Weights of a small GPT-style language model, trained from scratch on English Wikipedia: MLP 896 tanh GELU, a variant of SOAP for these matrices.
Each number is 128 + 32 x the weight over its row's rms, rounded and kept within 0 to 255. Layers, rows and columns count from 0. Numbers have three digits each. The size before them is the row's rms in percent of the matrix's.

# v: layer 8 attention value, 192x224, rms 0.211, rows 58-63, columns 168-223
# o: layer 8 attention output (transposed), 192x224, rms 0.181, rows 58-63, columns 168-223
# q: layer 8 attention query, 192x224, rms 0.196, rows 64-110, columns 168-223
# k: layer 8 attention key, 192x224, rms 0.201, rows 64-109, columns 168-223
v58 080:097159076156142092129152127083220132161136116136119071135144196195143153079120155128103150151185114210102166148224145169112129114126131176088151080126124145105096164179
o58 085:102144144194067160087072162151081123151113149150180097095089097124136108189158112125141103131111161115158127117143110086137112155141120079176124127123117090123151129106
v59 089:076138097119190170135159151142116187153113098127078134086040147139128146131164114142190161137133138106136156131137068079220112126143160067153126116142160118129088122144
o59 091:193118206139047098166134106142098118116162207160148139141144167127163107155124178132161152173105135111165121162093155193120136144144092110141136142138098180126130159151
v60 074:120114102171152143152122115115087098104152175043136151091088057084099089148099123116148120163097151075168136121158103131193133158175069086059158083156160079147096105064
o60 079:123201137098108143141127149189158110144110099212136120215145098143194129077175122115116144089121147101090103128126195167059119088103152128162099098167099156081145133193
v61 084:143153124102116115154124151162142123222145098141165141121155158190109148137107102148117102094052082086148138178111159136104116131110111151116110162102146093132107188183
o61 091:170105122135160133089163125099112132127119104199037121146121138092154172143066125098191115150161177077119124118128064065101146110141132120065086151144156160104131151132
v62 087:121161122163074091122116159117134094155098117165172107125125154159169101078115166111142185070098120132128142078198099133106149106133101095109118160092130172113190095147
o62 090:172130125147164152156146121149154108117132132108127123123200112115086098085142150146106124102152075142128127109120153112112084142131143136169084119181110149165103093146
v63 081:139115102187131100106167092133118123140172091098128090142070125100147134116184056173106123111132185086063211147101115154090146112187113128122121073106112090126103136135
o63 084:107136084102108087152096120169061130087142117129128128082185099135083126129132110102128168102093129107109114150123155153139126205088135161169088165132111123096140099073
q64 101:202100120151141119045079054087143128082112096113137094176111105199117178111148191158179114131149131186165135194104180194075134133177121089109134163173159165106116087156
k64 103:155103095146106084131106106137095191120161137104145075112189155161154203079125097111124164108147102158162156171111165099017092120149148119130120142178129183116114091135
q65 103:153114157179155140103123118111196088129085112069085122177175105088094146148117134166186103121104057077170102160109102094156201102196151128125092180163102133119136072162
k65 109:174110096134128112132147113114175106139166120113118107183127176066106073113111125154162107153103129121176123173120121178081128139110100178123124122137125173185122102176
q66 107:095046194128098125111140116121169177108144139101038094094132066075130107127140127117120161122152168065120129112120142117142111137190079075121134118095105073084145161108
k66 111:132084157106118051111147116156140180119145167104131103078109101109114153122186117183149168123141139123205141121097069117095093197140103119168105102148137117141119134107
q67 105:182080160107118147120145124139102146133131161117110164111088123144149121138142095153195114140092091062115181132101136186103127080182137175118149150148126122123108171126
k67 111:156094045126090123148148120146134145145136148132153175144128101128140153208129119135108106170123090109145150177114133163152152110140156160183062091104156132123117145120
q68 103:108091135107157119167164159118077154153146125072115134065161130128074124131168103114162131166153115167098191143122067081122130147190181139072069093105155134108070123116
k68 107:120133163072116148143155151119119142119095151101073151069099113130112095179149130164111093127123144143070074140150163094107114143152117158061083141126114177115088116093
q69 106:119106128118170121106200101172096145201099113103139120180148230163173138074137134152152132067133117100123053093163093081153129204114103130161060132124142162135092132120
k69 108:096125125143093156119196111208083099163107185136140139092086156103133154133103151153158145101134081107086064180107119156189048167145114229159106177128111099179094109076
q70 106:110087124124168107121118155114127068116087145091104112130120140129073180171113117048119182138167142152118171140153156128089120183133176130120124078133129186056134137147
k70 109:157106136119180083144097191186154132147122137130084108130148114148130183140111135091090186112138172138144112143213131141119146174033121105114122093132124165091101148091
q71 106:125086134168148039078103152206124145143136129116144092169121112141066147062143145151146173160107101132144160098152153087155095154138161168116113181128094157151176184122
k71 110:112153142092151153143134123150126169131147195103111108145142103177107109093144153177146095101090129145112102066111123120174121162097181133119115158133112161182193105123
q72 106:144195114116184182164113144158149153153135112146132092130078130107038089110162066131134181123152164170122127126160074134120139144137167140169159107161083087150126110085
k72 110:117198145087108150147096106177119105169125105172157081162137115105136147093156131169109177156091141149142101151122080080104104123104164134126119095134124062090130122089
q73 102:141176101086155108207108212127124103067171078117150114125174102151158136116175124092151113139145164129118107148098131211161098128157102129140099128109116046117160104125
k73 105:126141112116144150167149097123118144150138131092145125161169096142121138128088146152140133134120140165133135080186117102152115090144125153094088091171127096078171102128
q74 103:104089061139103140102179117122124151065107124117143142118107132096039116155108128159124131153048116139128034110137153085080152110150044147086076129133131149105177146093
k74 105:122138116098081111113177120134114077101096099135150096104137104060064165152081138165135114148094089110107112150142160083149163101159120189115143159144105131171112152135
q75 107:170169131114092174163096146149167124140104098099184145171166170156183100140138118131135141164161163164165090110135119110080114119074141164099128175099109126141143111094
k75 114:173164185129103167116136162150127164152163088122196157164167135097118126072103138170155116172186134111122081138110095121065097189101122135083123105054160110150185140173
q76 103:122107130122084110109143122112148083141138078089112110087072094181100137158126151121107124126133168136137143101155126095090113117088174136125161080171077058100182112088
k76 113:098097088095134145115131140067148075127128121116147109139105125170148146129179189149116111140111104192103135083146144081017121165079179190150084111155112086132133150082
q77 108:138167139168131091119122141142148149141088118098131126177126084138102128170189161164152149211107173146109150139169106085168117149072191149145204142188173105144125134136
k77 105:146159155167085112133109088086152089113120079089113136144167131200150076134149124114197085143026101133059071113140096122143168185104160113108180135114080090117153075162
q78 107:138078142094165159178087178093115233144157075109110142190129148140110147096166161107079132091184153125148112103095143109132104127119158129125117159144194118132157097142
k78 109:096117123086139134170106154110168174104073126089180118115130163135148087144101057078119098161135134129130139120128113110194105168140133154127157174124098131138199136103
q79 108:122130157096143159120150088145104120064131155137072145146091158133105106153196118128140127162104182190167139154114174113104184145107102092127109140066155173138145116127
k79 109:114123107066111117148113055117123163092097082173105131124105153090103108136151140149189158128175101164179147107091145105080134110142148109097114141136152139086161151101
q80 103:142139106138120150091112110086140118147174159166125107159113156186121051158100119171161093107153173157171166154125155132098139137157116134124183169089137147128158121108
k80 103:135123065129112136094064114127123159137144121144081122128093103056087096124177099195207129082149146124139137101134148096110149166128110113114156187104183170114131192083
q81 105:174084100092119158092157146141076094108130065191126118130133174180163071147171151087168117136148129072120116164148142136147175099150134158122103175146033127075126143092
k81 105:150117078136102118105160113166113087103169096166090133161159136128136086131130160123179129171156171104118100191106101115120132121151091095141131169158073122126087161148
q82 109:130105162139117124145085181151129133191080128105138093218116150081146125177131139144168118143060112158191114063127135151155149136095100117152126105126149135115095167075
k82 114:133134100113104165098128213161087134204095135148106105182153151086140147134143139046165076128070158105165128075134115163042112127165102178126119118101132134162132092134
q83 107:138146112116123106101177173165128171144156107154109142143112121178196118099101132089155112072167098123083077079105139093084149125091117154116142082096123093120104172107
k83 109:154141124115158120126131155135140173090154105118063068157136129145170098117139123120134124149175136107126150091115130089104112119116138142085141058127142148182071146095
q84 109:123124163160152099169177141140133101159150061075111174187146111121115168162104140129149174082146135141087077142124185139150088121135093118105124148117124146163103151125
k84 115:066129168065158131125170115076126095135148114123108117141110111163161158128125110123154151109113141171146129174112150133079123059119117153121133174136128230142118162132
q85 108:152160137117081166185151170161116114158104114105141060163124074129136131139145136164116130099158114115115145128106138074170146144205115198113122134102132079151103095161
k85 108:122166172122116161151122102085152079145092118107125103156119177105134118127157129110142084105136137176080111164115142144151160132076121172180106156115124115138170108138
q86 107:089114063144134104101104180161102173141115103164100107132148154158106144104116128108084119158170094144185097124093152120152131172179152123086090099054112124123082104140
k86 113:108079147106170116092135096108164187142120080118085129104147132159073178056132192108171126126128053159088074108088154088098088151123129119128079116108091156141122086166
q87 107:186174144125072096098147096160096155124112098103106183195142171094079134165106108145129122130099078188170194080114093098146126102200081129152077119165120169147143148123
k87 112:166158084136073091086121087149183105170153140124147147167147174136131086178102140177102106058171150113138180119107111083160135104138103192108139126178140084123133132142
q88 105:132161120126093178121109182221130099091144088198127108136111139171133097093083170124091123118154149128093140108147100082152133129097136156149103138163145129164181143130
k88 109:071146199142105163123135164107154084138100098124181142199096173188068080117140105124082108163087166141089151136068115120180113089092136119136092128093152137114094159141
q89 103:100109184126123114110196160090112111067157167162105075124177153140158123146098111100079123137071107121158090049095096119136124098134132148094132150076158098181183190111
k89 113:111144141128149123121128159155138104105152192155147108105154182109203184164176095084134130100124122178138160049145109106147053096150100160180115153127131109157164133144
q90 103:154100104140145130136106050116174095128207087115150120134201156152139119142143149144174171136142128138160205114069138130101133126089089097153171142094125102138107104211
k90 109:181140105106095074163120119099121105082137101102110112138133158148151117130175068118141160158103097142154172130124185141069115202101144126109107104144110134084175080220
q91 103:147119193122101114171107140136181167184136107169072095107135133160123149138098152204120122144154114165149152162136116094133088084126080138055170117156153080128143161091
k91 109:157121169087065127131098094144146157129141109119132136062110130131089139143169164169134130093112114136194131103163076115092132055111071164081136116084117150167138071143
q92 096:134081167124135090166126138127135089090094128153154115163109087132040079131125117141111174058162053128114144138185045160100139126130127077096136127148115131172085123185
k92 104:164085114175124100125094114123100154170146141128163140120115151120065058164110108143183117096162055126133098126149093078160157097190117073118157133111177123185102041145
q93 105:106109111105105157125088184137132149102150123118086087166097031100120139109083055173094175090112114128066133140135121126112081173146137149125179133140101140104149045112
k93 107:073153085114088148125075131088090173103148128103092193143125130100170112125096080164154161126077150136129134117193131136094131131104160138126150109112129149094115114128
q94 107:097099167114089068110131123143098121144157121140075099104141107116115143117174127124142127100194137160117140122124095174111127117171120164109196127102144092062120118159
k94 109:083121119121122139148178145109090098092146120065099068084095106131119162095119118183156158125172146157156087111109091136144150172154101088164081122101121107100101190126
q95 110:104097150154115148090144102123104082086141125131127148123117111096165117167089119094164152125214066115113138080113136133111188068131118161068127110090148171134118161159
k95 112:157162161165120133104082157098082055097134152157103091149109135135110102136061139161161178192183125103175117138131074101058186049137098149190179127174102153134051164127
q96 106:137119141119084232097173183193135123158118145137130134091137134101137138168119142091118150158127155130083044101131129077114103112141124135164165092108125127127165159144
k96 108:120141138137152153070135102189196093147090123151126154106145114164113141168101143112111132160079135101129067180168080097116157104135161151129136133144131121111157170150
q97 105:132110109100104162135081191175181123156145170189116167123159112082106107071160170134069095073225083184157086116159105135167223156128111154153115120141151154109104150119
k97 109:107109141140140125121114149147157129116137172170090154100198127119087088082131178090114053115159109133209058123148027097151161157110100210153082177138144163072160131081
q98 103:142105141172171131155147129094144143070122194137125096135104090123101110086153145096179072128087130187111132070146112167119161127105103155161124123115167158162127102118
k98 113:146113140164096146179133150072125216124134155146140109132126072132171133168085112115156080118137089205113142127189085138132150187147044164167092130167154128099105128085
q99 105:167166159095128087150133154082093119164073168130094128122177067175057150144093137199158123186205097091174090098087120090135158151135101129109164121207138173168121163157
k99 106:135149098095108091113145159141071086111152104148126135065112058117081126153178162142125180110102106149170169107152134190191118120102101136074100183182106087214181117161
q100 106:092168147079098220101156107141076112142141148135166084134120118091111131132154087112194091135111155101092150193101079143126197162156126123131170142132131163104179113133
k100 109:093176145115127199095125119182160119117082165153183066150143137075135110160129151121136174138110187158095143101101115144191177191154153149070128158092094165091188167159
q101 105:077100069191160159128159157129137166053093134146128120157131170109193078087149119114179131107104134138189089112116097084095120198113129157136213146132081176157154140126
k101 109:103138120165177110176116120180157100047181081187134081149101134105147106105126141148099191124144128154121104114162092095109077118098157150130156153097118170173173127119
q102 108:132178000124155091196102158148124114115077133116143108069132127114118145169110167133146073073149133154118114174133099164167072093160135158145109141082129176141102092138
k102 109:100126112145072105132078166109082147108092146166114088126149109153128183138137126143114072131066119100092131126132097148087063108122157140125075096104114210154101136143
q103 105:137147095126145074075098095155139142111112067089118130158090134166078071124148158182096118127149125119137125084097091132102169134118143124119158133136126120203134125170
k103 111:092127139113119117044068124172127142167104091053149090108093154167107132103078141115105113109113071140135167121057063138147130146111132101149079145154132144129118162104
q104 106:112132135149093167123136128131097190119105081095147102126150070103140114108165164123124130160161113141148106125143106137143136107139044187187165141128107152160151153096
k104 112:092194121151172134139083128139147184141160135141129166138073090104152109128129124081131126172128135106176146141143114142127103061132122179139134142094123139184108138115
q105 105:139112118128120089096150189133138137098170105087112166111136153102075066125112132121104173134164185134143081096101149189152172112105055040159109145157115126149169119155
k105 107:106141125131116144133118187083148121091164149026061181120133116104029094115138073084178187107101171154124104097059098156176182108096100141137100110133126099106144116159
q106 109:146151170052071104114090164157105115063079102124114118161148085106174154153139131127143163174091133135055147170149127122159128118089178138148151119133101214077108125054
k106 106:138118127098126114107156142157112135048150099117131132188145132095125154141075079125136157113107080127094104166116159100129117110152121119097124121161120141103054141070
q107 110:136057121165167083125145108122140125094070139082138087130048166157159144176090120108106138106098141156181071167107139121174114156095117121112141095161106128129083124108
k107 109:096120159133146192119142151184115153116156162129064140164134176110164124103134113129148165103095172169131105170116171093180149150071181127127096109154114110161117070139
q108 101:101116166112099073148170082140106076164175153129075141157105164084159124120098066140143114134070163109094149131102175132124082073101119092115160108107119159158127131149
k108 108:175112194113096148124136080170100117123156147150140159093147133134172185111083098141116177189126111137113153058116166190113091139150163092132094037133164154106109163152
q109 112:189133107091143106111073100171070142132095140094114125115127143165144175055126155134096084098096096115110170164126100150172134056140143125118069126155169091119144111091
k109 112:112080116090174096114083088155101156117146134116059152093157166190113102121106168142132043086167060116114147140118087153143158118128116117114135121109114121113156100068
q110 102:102163186145163106130172094135112102121156097119178117161128109104124163070143129189086149104150130096177134140160166122175150124130156126117151120059122155063097159086